Weights of a small GPT-style language model, trained from scratch on English Wikipedia.
Size: width 128, MLP 512 GELU, vocabulary 4096, 4.62M parameters.
Architecture: LayerNorm before each block, learned positions, no biases in attention or MLP.
Each number is 200 + 40 x the weight over its row's rms, rounded and kept within 0 to 999. Layers, rows and columns count from 0. The size before them is the row's rms in percent of the matrix's.

# layer 5 MLP down (transposed), 512x128, rms 0.0785, rows 246-300, columns 0-63
089,184,135,234,204,172,177,260,123,177,265,170,158,204,236,190,177,240,183,226,209,204,226,237,162,182,223,162,221,201,236,195,251,238,148,248,240,182,159,217,310,160,173,281,198,219,175,203,148,197,221,208,160,240,185,190,179,210,193,213,207,203,157,205,297
103,121,165,203,294,219,132,118,202,245,201,216,167,201,226,182,235,234,166,199,209,193,215,141,201,204,187,200,202,252,250,217,267,198,129,187,266,259,201,213,183,138,221,222,245,205,185,225,200,164,237,182,281,187,143,158,268,194,206,206,233,239,166,191,244
100,196,137,154,200,171,116,239,229,219,253,191,172,185,212,235,235,233,187,204,167,210,193,201,222,145,110,221,192,231,221,218,171,202,179,273,213,222,190,174,220,200,199,162,176,173,206,230,221,198,224,212,212,163,124,236,308,244,183,234,187,225,227,197,255
099,136,133,221,242,232,160,213,277,225,174,125,173,282,200,249,254,135,240,190,161,213,212,205,165,235,180,188,163,174,206,223,112,234,182,185,238,213,241,223,174,166,208,157,191,200,137,247,242,207,175,209,169,174,165,201,229,313,180,183,183,244,159,168,170
112,160,166,220,221,183,244,120,240,255,239,233,198,168,194,224,154,222,160,148,157,192,178,159,294,204,255,188,192,172,185,212,227,234,191,172,184,186,249,303,218,210,210,195,265,269,214,211,173,176,262,207,223,244,203,189,165,168,184,139,159,257,214,197,246
093,177,207,190,233,254,167,129,191,172,218,245,250,237,167,154,221,174,257,206,135,197,206,183,151,147,184,254,312,191,231,230,211,195,237,208,225,201,212,199,175,169,187,243,258,174,217,138,244,229,195,261,128,165,245,257,203,207,197,218,188,198,247,150,237
105,242,198,198,204,129,142,219,160,245,299,159,204,185,243,179,233,186,238,245,156,155,186,116,230,168,205,248,234,178,193,185,181,157,215,291,160,207,233,266,222,171,259,159,204,209,165,259,173,235,167,211,144,200,179,216,217,213,196,183,212,286,241,195,250
100,185,138,219,184,165,201,214,241,181,177,182,218,211,184,218,151,135,260,186,161,168,163,214,190,202,198,192,187,261,215,181,170,137,222,181,259,260,218,171,225,181,213,254,194,251,206,202,148,209,238,197,175,189,230,181,161,167,197,230,246,257,204,217,204
079,190,310,261,258,197,186,171,136,167,176,240,138,232,208,226,150,195,169,187,158,247,182,258,122,194,280,235,202,178,254,156,203,250,162,209,201,116,168,201,147,175,165,179,239,225,254,297,218,235,149,231,208,245,225,198,249,202,202,158,227,180,165,189,171
096,188,183,246,205,167,180,232,209,162,241,183,178,230,147,129,215,272,311,240,209,171,149,242,211,293,160,171,171,189,208,249,228,233,185,236,206,223,212,193,250,171,228,177,227,231,297,195,228,191,209,214,182,146,191,135,273,242,178,194,190,196,243,202,255
095,198,196,215,218,240,173,114,204,166,235,228,220,186,156,192,210,195,261,183,220,191,231,194,182,173,176,238,224,281,226,197,223,174,215,147,211,115,264,160,211,221,226,200,246,213,208,224,154,223,170,238,153,173,199,211,284,216,203,224,188,228,247,187,262
093,200,249,247,216,288,258,217,242,203,209,224,162,138,171,167,157,233,230,147,261,206,195,228,172,133,181,198,220,242,240,163,149,240,234,137,202,152,252,181,178,242,216,128,202,184,202,273,163,233,214,203,157,201,110,174,131,153,208,170,312,153,251,192,201
109,239,283,126,221,213,152,225,297,197,161,206,183,212,181,207,187,203,255,221,228,194,180,187,204,172,221,282,130,154,149,208,214,213,180,245,286,267,205,270,264,163,132,151,185,215,230,202,172,242,164,199,164,255,155,139,173,223,212,156,215,180,130,201,270
101,150,199,198,278,127,174,221,136,220,180,109,230,226,212,203,197,202,232,137,165,175,179,140,207,176,216,187,261,171,233,163,198,185,237,191,312,234,230,186,228,141,202,135,244,173,225,162,146,286,148,190,209,260,253,180,163,173,172,202,154,195,103,208,140
086,225,161,182,233,187,166,97,184,217,245,198,208,235,246,179,257,165,223,207,222,219,223,255,262,327,188,257,190,252,165,175,253,207,224,224,217,222,197,131,170,196,197,170,206,248,71,252,145,185,201,234,202,223,194,151,223,190,186,217,195,291,179,256,309
093,191,216,202,174,161,140,167,182,156,305,271,213,177,136,194,171,160,215,224,158,158,263,216,170,135,250,218,164,205,228,234,233,238,249,230,215,149,230,237,187,194,242,166,225,269,262,242,239,176,193,149,209,136,199,274,211,135,218,161,159,257,189,205,236
117,233,214,244,232,218,239,207,143,206,253,168,165,169,193,241,209,141,212,173,243,245,177,232,187,223,131,231,241,214,211,203,142,198,226,242,236,193,234,237,208,185,137,206,163,241,173,188,192,185,220,264,258,189,220,169,215,218,180,196,208,205,163,125,352
093,122,197,199,145,222,176,196,226,163,239,163,244,239,190,119,241,164,158,186,105,230,168,181,110,205,195,282,178,138,202,181,249,251,207,226,290,150,231,197,232,166,147,179,168,216,226,185,137,195,192,227,193,221,260,213,217,223,253,146,225,238,165,205,230
097,164,230,264,229,181,203,173,224,289,157,205,231,153,192,135,223,154,126,193,209,159,177,195,183,201,199,125,206,195,182,143,250,228,200,282,252,167,180,244,259,233,270,169,234,144,234,215,227,167,186,195,177,277,214,280,180,176,212,152,211,153,240,273,176
104,167,206,247,190,204,151,269,184,180,232,210,189,145,204,185,189,233,190,137,194,277,236,264,153,224,174,240,205,203,215,155,243,153,180,190,145,180,208,246,122,275,184,244,204,184,254,173,138,234,191,193,175,208,229,169,196,186,148,245,227,189,272,172,207
097,183,262,246,233,244,176,126,223,198,206,304,218,194,154,96,221,253,234,244,165,85,202,159,191,201,194,242,205,196,206,239,188,192,217,193,250,198,211,226,181,97,125,240,231,135,220,197,216,237,217,262,130,179,144,198,178,243,216,245,256,176,176,220,200
114,159,174,130,169,252,202,216,167,253,198,259,203,159,210,269,224,220,298,206,179,223,149,168,154,204,182,205,197,245,244,216,172,213,156,238,233,172,208,206,192,129,170,177,259,208,166,188,199,166,176,268,197,181,247,162,197,226,294,277,229,171,213,155,172
095,215,208,179,232,178,206,226,200,217,207,136,149,229,169,191,152,251,197,257,139,196,190,267,166,169,170,196,197,116,180,245,223,210,247,222,123,224,152,181,205,267,192,248,250,222,180,99,208,241,217,204,253,87,188,149,181,160,191,212,213,201,190,189,163
103,207,195,138,174,176,181,247,216,276,150,255,207,227,248,161,166,223,163,137,116,222,165,126,180,251,208,191,177,229,147,157,173,253,249,215,275,221,206,232,225,145,158,193,177,221,225,269,183,236,217,199,244,222,213,173,207,227,159,160,191,204,246,251,173
094,202,219,238,232,199,168,229,266,210,221,261,216,171,196,198,211,194,262,191,243,163,179,169,262,240,162,177,237,311,167,220,130,165,59,245,146,175,209,177,217,130,184,213,171,205,212,217,249,267,151,155,161,261,178,208,222,230,190,252,191,293,135,183,210
124,187,109,247,174,283,209,267,168,123,206,198,140,201,188,186,167,197,157,159,142,153,157,223,226,250,204,183,157,231,214,265,283,203,174,163,223,215,234,191,272,195,151,174,173,149,185,176,230,114,217,153,239,165,178,197,241,197,242,215,204,238,116,216,213
106,180,202,246,258,166,211,151,200,239,255,311,221,221,129,208,228,188,240,121,190,249,177,201,187,142,115,215,176,205,135,215,225,164,176,191,238,140,190,212,225,241,165,192,161,201,251,209,145,200,119,174,241,158,171,196,182,195,145,191,225,203,144,262,178
088,172,228,202,203,215,148,151,192,214,196,272,181,267,114,122,231,207,216,159,149,177,215,231,202,239,194,267,255,232,184,206,249,259,218,204,194,197,220,289,217,137,154,235,163,179,219,123,195,223,208,196,213,216,249,204,234,195,176,261,215,235,200,186,237
078,182,122,193,197,211,216,290,167,232,219,215,249,159,186,205,156,186,224,155,177,184,116,195,198,217,182,165,240,216,168,170,219,238,158,212,149,164,178,234,227,184,330,159,170,188,182,113,229,238,165,203,194,214,167,219,228,160,191,167,204,191,213,160,184
111,150,164,253,78,140,244,197,303,220,168,242,215,198,236,236,186,169,249,193,196,149,182,241,242,154,199,166,227,183,167,195,227,212,110,198,205,180,220,230,207,114,215,244,254,135,214,284,148,177,190,241,220,194,175,204,224,165,211,238,243,231,212,208,219
096,171,181,205,119,222,142,174,262,213,171,181,154,216,188,193,188,217,235,187,219,211,257,228,178,157,210,215,196,239,197,199,260,266,189,224,218,161,251,154,250,207,210,237,220,217,221,186,236,198,156,157,210,203,243,232,183,183,191,234,126,176,208,184,201
093,190,172,141,264,180,171,215,178,210,218,233,174,147,273,163,127,242,258,212,165,216,130,149,244,161,260,233,179,201,180,179,188,169,192,166,244,160,239,164,217,258,236,143,160,176,235,234,192,272,169,176,207,132,215,170,235,261,199,245,227,179,204,249,181
093,225,168,208,324,181,165,243,240,194,182,189,200,196,264,168,211,243,178,113,214,174,195,164,138,186,251,172,215,208,240,166,296,210,174,201,175,248,241,150,128,150,210,147,275,207,233,302,225,208,137,155,202,161,187,237,140,191,169,107,169,246,226,193,172
093,204,203,245,191,133,156,283,167,139,205,160,207,198,260,224,203,166,186,139,213,260,165,201,179,238,223,235,204,132,261,161,217,178,287,180,260,200,159,212,186,223,207,184,169,202,236,254,212,165,198,184,237,155,172,176,147,156,217,187,225,222,207,212,162
112,217,150,197,225,225,174,183,210,244,299,229,162,169,138,204,146,221,202,229,181,180,149,265,186,116,246,205,185,244,175,161,265,222,162,225,194,202,218,215,204,72,136,171,157,221,180,195,161,210,236,130,198,196,184,271,235,176,227,253,183,212,202,178,234
075,167,263,175,171,195,113,201,177,184,209,204,123,235,224,239,179,114,228,171,244,243,194,239,204,246,263,169,207,241,258,208,173,187,132,244,207,78,166,240,213,177,242,165,145,205,223,177,164,223,225,188,188,220,219,333,141,223,226,214,156,197,153,185,165
097,149,147,160,191,204,165,184,274,139,203,219,187,206,144,210,208,195,213,227,191,235,208,156,238,242,221,247,185,169,217,225,160,254,195,154,223,226,235,288,225,261,218,216,232,214,194,153,269,182,191,143,214,146,163,154,186,225,223,191,146,213,197,206,210
111,141,191,210,156,258,110,207,228,209,244,223,202,267,169,156,229,251,187,162,190,147,225,200,200,210,180,232,195,198,256,277,223,193,208,168,190,225,207,176,166,184,128,198,227,193,144,132,226,248,219,249,231,182,202,222,196,187,129,230,171,175,166,257,191
111,195,175,178,221,159,208,181,183,185,154,172,157,109,192,161,199,230,295,158,229,238,184,158,229,153,203,230,180,254,130,175,163,198,172,166,214,168,215,188,217,216,252,191,247,208,183,212,216,272,108,193,149,224,209,338,141,142,170,98,199,185,193,240,213
079,203,230,226,236,204,199,176,145,195,177,257,184,184,249,219,183,153,159,176,263,208,192,233,199,190,154,227,109,229,218,256,258,161,170,155,197,170,215,137,233,156,200,155,199,202,263,259,207,194,228,188,217,136,211,232,169,194,186,129,187,210,175,233,230
096,158,248,195,317,230,144,202,141,208,192,165,161,201,248,221,147,144,150,229,218,174,101,221,147,183,184,171,266,222,155,235,234,152,218,182,192,224,174,214,126,167,236,192,156,175,272,182,235,174,141,222,164,204,159,127,161,177,213,250,194,242,220,315,255
112,261,235,231,204,173,157,71,232,286,162,124,190,237,267,126,207,223,137,230,238,186,177,247,249,209,190,226,197,185,181,237,226,279,186,185,235,257,212,204,180,166,229,225,240,232,138,197,115,209,221,229,177,231,174,138,203,201,201,159,154,214,229,219,225
100,235,163,236,225,211,274,181,140,261,194,207,206,99,146,236,243,213,241,237,154,210,146,228,186,157,179,200,195,212,170,184,304,187,197,233,138,182,87,236,223,167,248,157,219,265,174,207,155,191,138,166,153,186,279,316,167,201,217,179,202,224,278,159,237
098,230,230,192,154,168,195,305,241,229,186,181,191,251,190,233,205,189,152,238,165,151,278,280,245,155,216,207,194,168,214,216,261,238,146,164,233,213,172,205,214,214,163,190,168,167,159,219,188,216,223,162,166,185,232,217,257,272,199,147,146,170,170,265,223
083,204,186,152,200,153,168,201,156,216,131,305,175,201,179,198,209,218,223,167,263,134,208,204,287,216,184,231,296,172,173,151,176,209,163,209,180,146,206,294,174,187,153,214,208,171,138,149,218,201,137,207,191,255,182,207,248,300,197,231,212,178,226,186,168
112,206,168,232,290,187,238,236,134,227,173,250,197,216,123,162,180,173,192,198,218,222,170,276,256,127,204,231,252,294,81,226,238,221,173,179,209,198,115,174,178,205,189,186,226,186,236,192,163,253,206,220,164,179,151,264,273,198,242,175,251,163,184,201,193
087,191,221,223,225,306,203,194,205,167,177,230,158,218,208,138,278,176,163,153,163,225,216,197,151,247,251,194,211,224,178,196,246,161,180,222,242,201,269,192,210,176,239,104,272,209,132,204,180,240,168,192,167,192,112,156,150,266,159,158,168,266,179,194,264
092,174,234,216,180,232,199,232,174,170,185,235,178,226,223,202,257,174,194,254,193,205,187,186,203,170,194,250,161,138,238,245,187,180,242,252,248,242,213,175,202,163,245,154,159,208,176,128,262,210,221,254,153,222,129,118,182,161,202,198,244,275,227,169,204
097,197,171,196,160,184,128,171,129,254,237,153,202,197,182,141,212,234,182,151,180,256,197,256,140,151,277,278,181,167,173,173,196,230,173,259,144,196,280,177,170,193,191,224,199,185,220,150,171,265,143,233,189,156,252,184,254,195,197,225,189,294,201,235,198
123,292,131,149,225,100,192,166,212,192,223,225,161,174,156,186,191,218,292,214,302,225,174,215,340,247,229,192,226,208,215,231,123,170,216,229,204,216,214,187,210,244,268,186,221,224,254,196,180,252,193,218,158,146,181,232,232,195,230,240,153,137,255,256,209
098,166,209,272,180,147,182,155,160,264,168,213,191,205,166,208,189,182,238,212,182,172,155,204,235,221,181,257,205,254,213,201,255,243,184,257,262,242,108,187,250,112,165,281,191,237,222,228,205,195,231,251,181,147,174,207,250,171,157,231,289,206,108,222,247
123,169,225,192,134,241,251,113,195,221,263,308,185,187,187,234,223,196,180,197,230,125,194,274,249,209,213,212,189,174,226,187,222,230,252,231,262,186,154,197,161,179,199,185,255,179,255,189,164,123,199,186,227,128,204,127,175,235,199,198,178,178,175,196,195
075,177,188,188,242,202,157,193,200,117,240,203,136,220,229,219,218,161,193,155,183,208,202,187,56,270,261,261,203,217,169,241,246,223,263,181,177,119,239,206,246,173,241,173,235,181,193,199,132,149,258,286,185,217,261,313,238,224,173,208,172,203,225,267,179
074,198,196,177,240,236,118,278,123,157,206,182,194,182,245,249,182,205,187,163,147,192,239,199,170,230,216,274,183,234,168,163,195,221,220,234,205,173,156,140,172,220,282,237,214,154,260,206,130,230,261,174,167,164,169,305,284,259,187,205,206,225,181,226,168
090,166,191,289,234,159,205,124,246,181,246,229,212,201,212,151,209,167,175,159,120,192,158,202,154,126,220,220,209,215,156,165,231,151,220,220,197,251,187,252,249,116,257,153,187,204,226,208,192,227,221,191,150,157,226,255,221,164,205,199,285,260,90,150,221
# layer 5 MLP up, 512x128, rms 0.118, rows 247-300, columns 0-63
097,250,173,180,313,138,203,231,187,209,257,210,210,186,130,187,159,245,194,198,170,182,167,216,114,180,199,154,161,244,165,238,215,236,178,185,146,204,220,163,139,207,130,220,244,203,230,214,204,148,152,190,227,242,159,201,140,225,231,261,241,165,221,162,233
103,206,167,215,214,246,245,255,262,196,250,156,244,225,160,180,139,208,190,184,208,205,133,137,245,217,174,174,199,221,190,196,188,158,302,192,75,170,213,256,159,135,207,229,202,209,194,219,176,205,164,174,155,263,199,181,216,226,185,162,163,197,227,200,147
106,202,256,228,197,175,203,187,231,273,170,157,114,240,162,165,284,185,252,248,93,233,197,277,255,192,226,219,147,236,159,226,181,239,195,153,175,264,147,207,190,159,206,236,140,196,220,195,248,222,244,187,204,138,141,242,194,279,150,143,163,210,169,223,193
111,285,241,272,183,202,203,220,183,233,257,182,218,242,134,269,249,238,226,191,188,165,310,205,171,187,233,213,218,251,170,171,205,239,242,77,141,228,181,157,215,187,163,211,202,206,159,185,187,175,244,245,184,236,206,187,257,170,192,266,231,171,213,87,191
079,214,210,227,212,134,251,242,162,137,275,209,266,170,166,134,156,196,158,160,174,163,188,211,185,286,202,178,169,227,124,125,210,236,238,171,223,248,178,253,239,190,194,180,145,197,254,151,145,210,180,117,275,204,200,179,179,171,247,167,205,260,164,264,244
107,170,183,179,254,175,218,240,218,198,161,208,132,161,192,156,149,237,178,239,174,233,181,206,263,189,147,122,211,144,162,217,173,152,173,106,194,177,175,180,210,272,193,160,214,252,262,269,225,167,117,281,218,252,250,186,189,154,236,145,134,188,203,141,252
114,133,255,174,225,207,205,266,251,153,167,196,212,182,195,238,179,165,177,195,164,264,287,192,151,142,212,171,255,291,295,159,190,200,169,181,221,254,184,195,276,209,210,213,143,171,221,200,179,138,266,228,196,210,297,237,266,211,205,162,198,191,208,151,169
069,184,132,197,233,116,213,224,148,187,215,197,218,168,175,225,225,246,223,217,221,255,202,175,259,225,162,166,130,232,168,185,221,158,231,201,123,240,230,239,216,221,120,262,174,244,201,245,200,224,277,256,238,182,197,181,212,140,211,125,166,221,210,242,216
106,234,209,194,192,275,179,203,214,232,170,188,139,261,217,225,239,261,234,127,173,128,214,139,183,179,213,160,213,263,228,177,155,174,227,242,160,179,249,187,240,263,191,228,238,121,215,135,196,234,144,199,164,215,136,162,220,133,221,218,136,268,258,144,211
083,211,147,211,156,147,198,239,166,200,184,216,247,212,219,124,166,203,136,184,165,201,189,165,98,282,215,193,217,198,171,171,194,245,233,173,207,233,112,300,240,140,192,207,227,170,273,185,248,191,131,142,258,197,193,191,165,207,296,225,213,251,180,211,191
097,195,167,252,171,86,137,235,202,189,159,214,251,107,243,214,136,198,134,303,173,186,201,163,223,169,207,169,194,185,122,261,221,190,169,193,144,198,171,235,203,152,188,222,208,235,210,139,272,170,128,217,181,169,193,267,265,177,156,221,181,194,223,248,172
108,203,230,127,187,262,217,180,186,238,243,222,169,179,191,236,129,259,212,180,143,168,174,225,167,219,237,223,196,216,216,224,214,296,189,236,261,269,218,143,170,142,106,145,246,203,213,235,150,225,160,211,192,242,209,216,212,83,237,201,243,199,218,136,186
111,199,204,134,231,236,195,207,236,148,151,171,160,180,241,218,172,157,250,269,158,143,174,248,250,207,191,217,275,204,176,226,157,247,212,133,246,206,256,180,229,207,207,222,159,269,249,254,201,266,183,208,186,177,228,154,191,166,124,195,226,205,281,190,279
103,217,179,224,157,174,196,215,143,260,203,191,143,220,270,99,137,236,204,230,257,203,244,250,142,207,255,234,207,163,125,132,216,258,221,185,159,184,247,206,173,208,131,228,181,252,204,153,217,238,176,199,242,264,127,278,203,182,230,261,177,286,231,172,231
092,169,208,191,229,246,249,154,256,202,166,200,211,194,190,238,223,211,178,139,165,172,127,217,210,197,73,182,206,228,226,211,225,146,192,246,190,224,215,193,132,177,184,203,129,240,191,234,120,217,205,216,226,190,221,247,151,186,219,145,205,129,213,215,222
117,237,226,142,198,187,163,241,230,183,139,212,219,191,253,129,145,196,262,234,213,191,247,197,179,220,249,151,244,223,242,215,245,167,226,148,210,200,162,153,140,234,211,263,181,162,171,207,206,193,215,240,176,203,212,132,193,170,192,138,205,242,251,225,240
094,242,193,249,200,211,197,236,201,192,215,191,153,62,233,189,188,227,190,183,207,251,130,221,216,269,226,151,200,202,209,183,174,166,250,172,172,206,237,155,189,205,216,193,288,242,205,199,185,203,259,154,216,141,139,157,219,174,170,267,146,223,202,210,256
087,208,153,110,285,260,207,205,186,261,150,200,183,131,196,196,186,260,295,236,153,223,191,175,244,125,175,233,258,202,208,195,174,157,228,185,123,213,186,190,243,217,158,186,224,174,162,222,248,227,277,217,140,150,206,209,241,202,155,270,212,192,179,167,200
103,247,194,210,113,132,198,221,252,262,213,164,194,231,156,232,205,200,207,231,191,163,133,174,183,189,140,221,204,269,264,146,181,244,261,173,249,233,223,125,177,167,213,199,242,176,226,214,241,165,193,218,173,162,187,274,239,165,280,186,197,191,124,236,147
085,184,171,217,234,150,214,251,182,181,202,202,249,168,222,194,180,220,134,181,190,275,164,194,236,248,207,159,184,214,116,154,176,132,216,147,130,251,209,238,231,246,149,239,157,215,236,194,187,234,197,149,232,209,195,184,245,104,186,194,237,192,166,219,227
118,225,253,147,235,220,227,200,151,212,179,225,163,216,243,212,186,220,210,186,195,169,177,214,166,227,219,210,212,150,188,235,113,196,185,234,181,224,272,179,200,214,195,149,243,182,171,207,126,224,201,240,237,195,131,180,177,218,276,219,219,187,90,286,293
111,272,159,211,160,127,201,231,211,205,209,172,149,213,266,209,208,188,153,226,238,201,223,217,188,221,236,121,206,203,232,233,257,219,126,145,198,253,170,209,212,210,244,199,211,208,227,219,195,208,238,192,207,204,179,188,161,166,193,196,268,248,185,231,148
088,233,282,167,214,195,221,195,244,132,189,156,142,203,226,210,219,154,218,263,245,136,209,166,208,180,211,208,207,176,214,186,138,145,244,199,169,154,251,197,140,211,143,230,176,245,218,209,296,163,215,237,175,218,180,191,171,221,220,260,172,219,224,108,219
108,173,208,191,161,227,160,201,194,263,137,287,283,216,130,188,220,184,198,205,223,140,187,187,208,233,234,104,232,235,144,158,245,212,225,206,188,229,158,178,238,215,203,217,190,173,212,247,208,252,190,220,283,210,197,174,182,252,237,231,269,270,197,292,157
116,247,252,219,171,245,227,213,239,175,236,211,279,191,246,210,223,242,279,157,147,153,284,149,213,238,248,202,197,196,142,210,141,183,231,219,211,250,223,254,176,156,194,170,204,156,187,256,204,234,173,170,225,188,113,153,194,195,210,188,190,239,194,155,126
093,233,174,215,199,208,223,240,199,243,281,224,252,185,216,181,165,252,203,204,181,169,215,151,145,225,268,193,257,169,140,217,174,180,210,222,166,236,256,277,172,186,210,213,278,204,196,169,174,261,171,272,261,159,169,238,230,178,245,256,246,166,168,189,247
082,226,206,199,201,105,213,255,193,203,260,165,234,174,207,141,160,243,140,221,245,262,193,197,196,223,230,194,156,199,169,132,138,160,224,140,160,199,158,300,210,219,269,236,196,200,281,216,133,280,207,168,276,213,224,211,202,163,160,135,235,232,173,226,217
086,206,197,224,174,156,229,222,191,171,178,203,149,185,202,225,159,228,248,234,142,204,206,195,139,187,208,167,110,138,248,206,115,166,182,207,232,245,196,157,154,230,123,219,207,235,204,155,215,137,198,187,140,155,222,186,228,219,224,129,212,205,183,168,246
115,213,194,207,198,208,231,211,83,209,131,268,175,185,198,175,201,238,239,257,205,126,171,250,217,156,274,180,216,211,83,229,140,240,143,227,233,198,249,210,182,203,193,174,199,157,245,214,200,115,233,176,267,197,204,170,177,207,241,185,185,235,155,133,202
114,233,187,235,213,289,237,190,167,254,220,186,231,204,213,197,170,231,190,198,225,180,201,249,180,136,176,200,177,229,199,217,197,301,238,158,181,166,191,165,221,180,143,115,293,221,181,133,168,165,189,196,210,203,216,231,178,250,208,228,196,168,208,182,148
112,194,181,178,190,184,195,242,153,201,208,206,148,161,262,163,247,261,188,257,180,225,195,217,161,177,141,201,175,212,163,224,221,247,193,277,209,210,169,289,223,216,187,165,158,191,252,140,194,190,304,219,239,119,181,207,212,185,200,301,224,205,100,136,215
077,163,109,251,159,102,198,249,136,288,206,205,215,172,188,141,208,159,226,223,192,244,175,190,144,215,145,175,179,255,190,192,187,273,253,146,209,197,174,240,232,168,250,204,177,182,198,209,195,184,204,209,160,243,260,232,227,176,200,178,232,213,255,171,200
115,211,211,270,210,139,198,157,240,186,158,199,206,145,240,246,159,203,256,221,129,172,203,172,209,181,219,93,164,212,222,234,209,236,131,152,209,224,199,290,203,149,190,207,201,141,222,262,160,189,219,248,151,238,122,232,221,217,221,164,154,237,179,179,239
124,207,189,197,316,233,202,180,208,125,179,109,163,185,240,205,142,211,169,196,234,205,216,134,207,231,231,139,167,274,195,224,149,197,250,173,221,233,227,263,186,211,189,176,283,202,193,194,202,261,201,247,210,159,168,139,221,213,148,241,160,275,137,265,236
078,252,184,222,265,214,197,303,186,183,213,192,169,136,159,197,207,243,205,232,197,227,160,199,203,163,191,198,233,168,164,118,135,240,275,111,196,229,181,260,170,288,175,186,200,198,237,201,304,156,226,260,199,187,221,190,290,182,232,247,191,228,168,166,211
108,265,147,204,217,153,195,217,156,161,205,250,130,160,209,147,233,181,187,162,203,194,153,216,320,244,153,117,188,206,155,261,245,183,271,192,267,181,183,249,195,261,235,187,119,235,238,216,203,161,256,215,191,151,203,182,172,142,247,222,248,245,123,191,176
111,125,257,246,213,200,212,171,233,260,254,214,156,214,141,208,272,195,310,212,181,226,223,273,196,142,217,146,234,184,190,158,212,257,194,222,139,225,193,214,192,194,192,247,70,170,223,208,188,194,172,183,243,232,201,226,201,242,250,205,168,258,149,184,226
098,162,155,230,147,184,221,224,175,269,167,200,263,212,243,198,171,196,109,192,198,109,227,208,211,209,161,140,259,164,128,172,238,254,240,206,207,242,195,180,182,127,159,268,245,200,268,193,231,284,249,275,173,216,231,185,200,269,258,199,161,188,212,239,139
071,216,170,195,148,159,259,184,136,220,186,111,220,161,195,217,188,195,199,181,209,253,232,168,263,227,183,203,177,227,174,212,184,291,194,167,217,299,196,257,222,236,175,200,179,224,221,117,216,210,223,146,217,216,134,156,225,201,179,199,262,189,198,211,162
093,149,224,198,212,215,206,222,174,213,267,218,187,217,207,148,187,131,172,196,226,206,216,167,245,226,177,199,216,141,133,170,140,138,250,176,188,166,251,146,206,198,211,206,102,239,187,198,262,179,199,198,243,248,237,154,194,172,235,123,128,171,146,221,214
100,188,229,233,156,216,240,217,171,220,182,193,225,192,260,184,193,262,221,210,198,168,216,205,172,259,196,212,241,191,87,167,224,252,175,193,171,233,247,196,185,164,142,201,230,279,182,208,199,238,234,223,230,234,126,224,203,219,195,218,203,150,259,136,330
105,189,267,161,177,149,209,137,89,200,187,276,171,250,179,219,236,209,217,256,170,150,216,127,230,164,168,196,187,208,178,235,149,209,258,247,167,160,181,291,239,229,185,238,223,195,241,218,234,220,211,223,218,209,144,135,145,200,136,220,197,193,202,213,215
116,315,218,144,297,246,225,233,148,189,181,149,185,233,248,258,193,250,166,178,196,204,265,130,217,187,189,162,176,205,199,242,185,107,212,182,160,242,209,196,249,165,189,230,269,281,151,210,183,184,155,207,168,227,193,183,261,124,173,190,173,248,123,194,317
093,282,180,204,228,170,181,199,125,205,263,208,191,155,166,234,143,274,195,137,211,169,252,225,210,161,225,135,177,235,203,117,183,176,144,167,191,262,131,203,234,219,203,204,198,191,284,236,185,187,265,154,258,113,175,250,214,202,151,161,243,218,213,192,176
106,205,236,160,273,172,158,176,207,224,147,176,243,178,251,111,134,199,169,260,212,179,236,141,228,173,194,186,199,198,167,243,289,148,176,180,225,202,216,240,122,118,203,211,202,142,158,225,208,192,148,159,195,222,158,231,131,251,196,238,185,255,167,208,231
068,236,165,154,333,186,157,266,206,200,206,220,225,226,131,207,200,293,231,166,212,254,171,212,151,129,173,231,187,198,162,265,162,163,238,118,133,232,192,204,168,254,153,225,260,121,209,239,193,210,264,207,186,173,195,199,244,181,148,220,221,201,240,224,230
110,272,222,249,163,211,212,236,203,189,184,216,114,182,200,132,201,237,134,213,221,276,169,269,299,193,140,183,133,149,183,192,278,193,216,208,237,204,249,192,190,153,166,177,245,235,202,183,197,184,272,222,196,217,176,226,147,190,195,178,220,254,170,166,212
089,216,176,221,199,217,195,271,188,198,188,269,188,185,143,276,208,209,150,215,193,179,227,230,193,260,188,139,211,176,132,224,211,168,203,182,186,290,225,126,164,248,189,262,220,97,156,149,215,220,242,345,172,215,203,209,236,264,198,266,213,168,200,179,222
118,164,267,211,165,158,231,224,216,249,100,185,167,245,305,166,224,218,175,186,95,213,253,239,193,215,216,148,244,254,160,216,275,239,216,221,213,229,220,233,230,79,191,256,197,145,242,247,185,135,254,197,198,219,189,194,149,193,263,258,179,255,189,150,238
106,225,226,194,153,170,201,224,190,195,241,178,216,212,227,153,142,237,187,169,146,195,202,245,102,243,208,173,154,235,210,145,217,268,197,205,147,210,187,185,133,209,147,207,230,190,201,137,190,175,160,191,305,135,113,220,209,183,242,233,226,218,192,146,216
106,204,195,174,305,192,174,238,197,195,167,133,192,182,252,132,199,237,218,246,180,279,207,194,151,278,197,146,241,249,132,218,208,201,258,164,194,146,196,194,192,248,113,252,195,220,212,204,260,274,201,186,223,209,105,184,230,161,188,182,198,203,230,227,284
062,238,148,177,301,227,178,270,146,284,173,205,119,156,184,167,177,246,224,299,263,158,201,152,227,201,202,169,232,180,232,177,176,199,212,224,210,211,145,202,147,245,139,258,194,152,175,280,294,217,129,147,145,167,159,225,229,192,293,219,183,160,232,147,165
080,230,179,123,184,153,204,239,164,217,128,134,193,194,201,254,205,229,217,219,184,190,224,203,177,143,259,182,263,219,158,152,218,194,161,159,231,254,180,241,200,207,170,142,209,261,233,170,202,190,257,215,193,160,239,212,241,264,144,180,195,248,176,205,254
085,154,188,202,235,276,246,127,243,181,224,170,220,174,192,263,188,177,278,235,152,211,183,235,162,183,172,159,199,237,242,229,223,182,215,187,192,229,182,185,184,216,188,196,205,160,183,220,196,152,217,235,180,198,178,132,212,202,178,242,161,196,218,190,273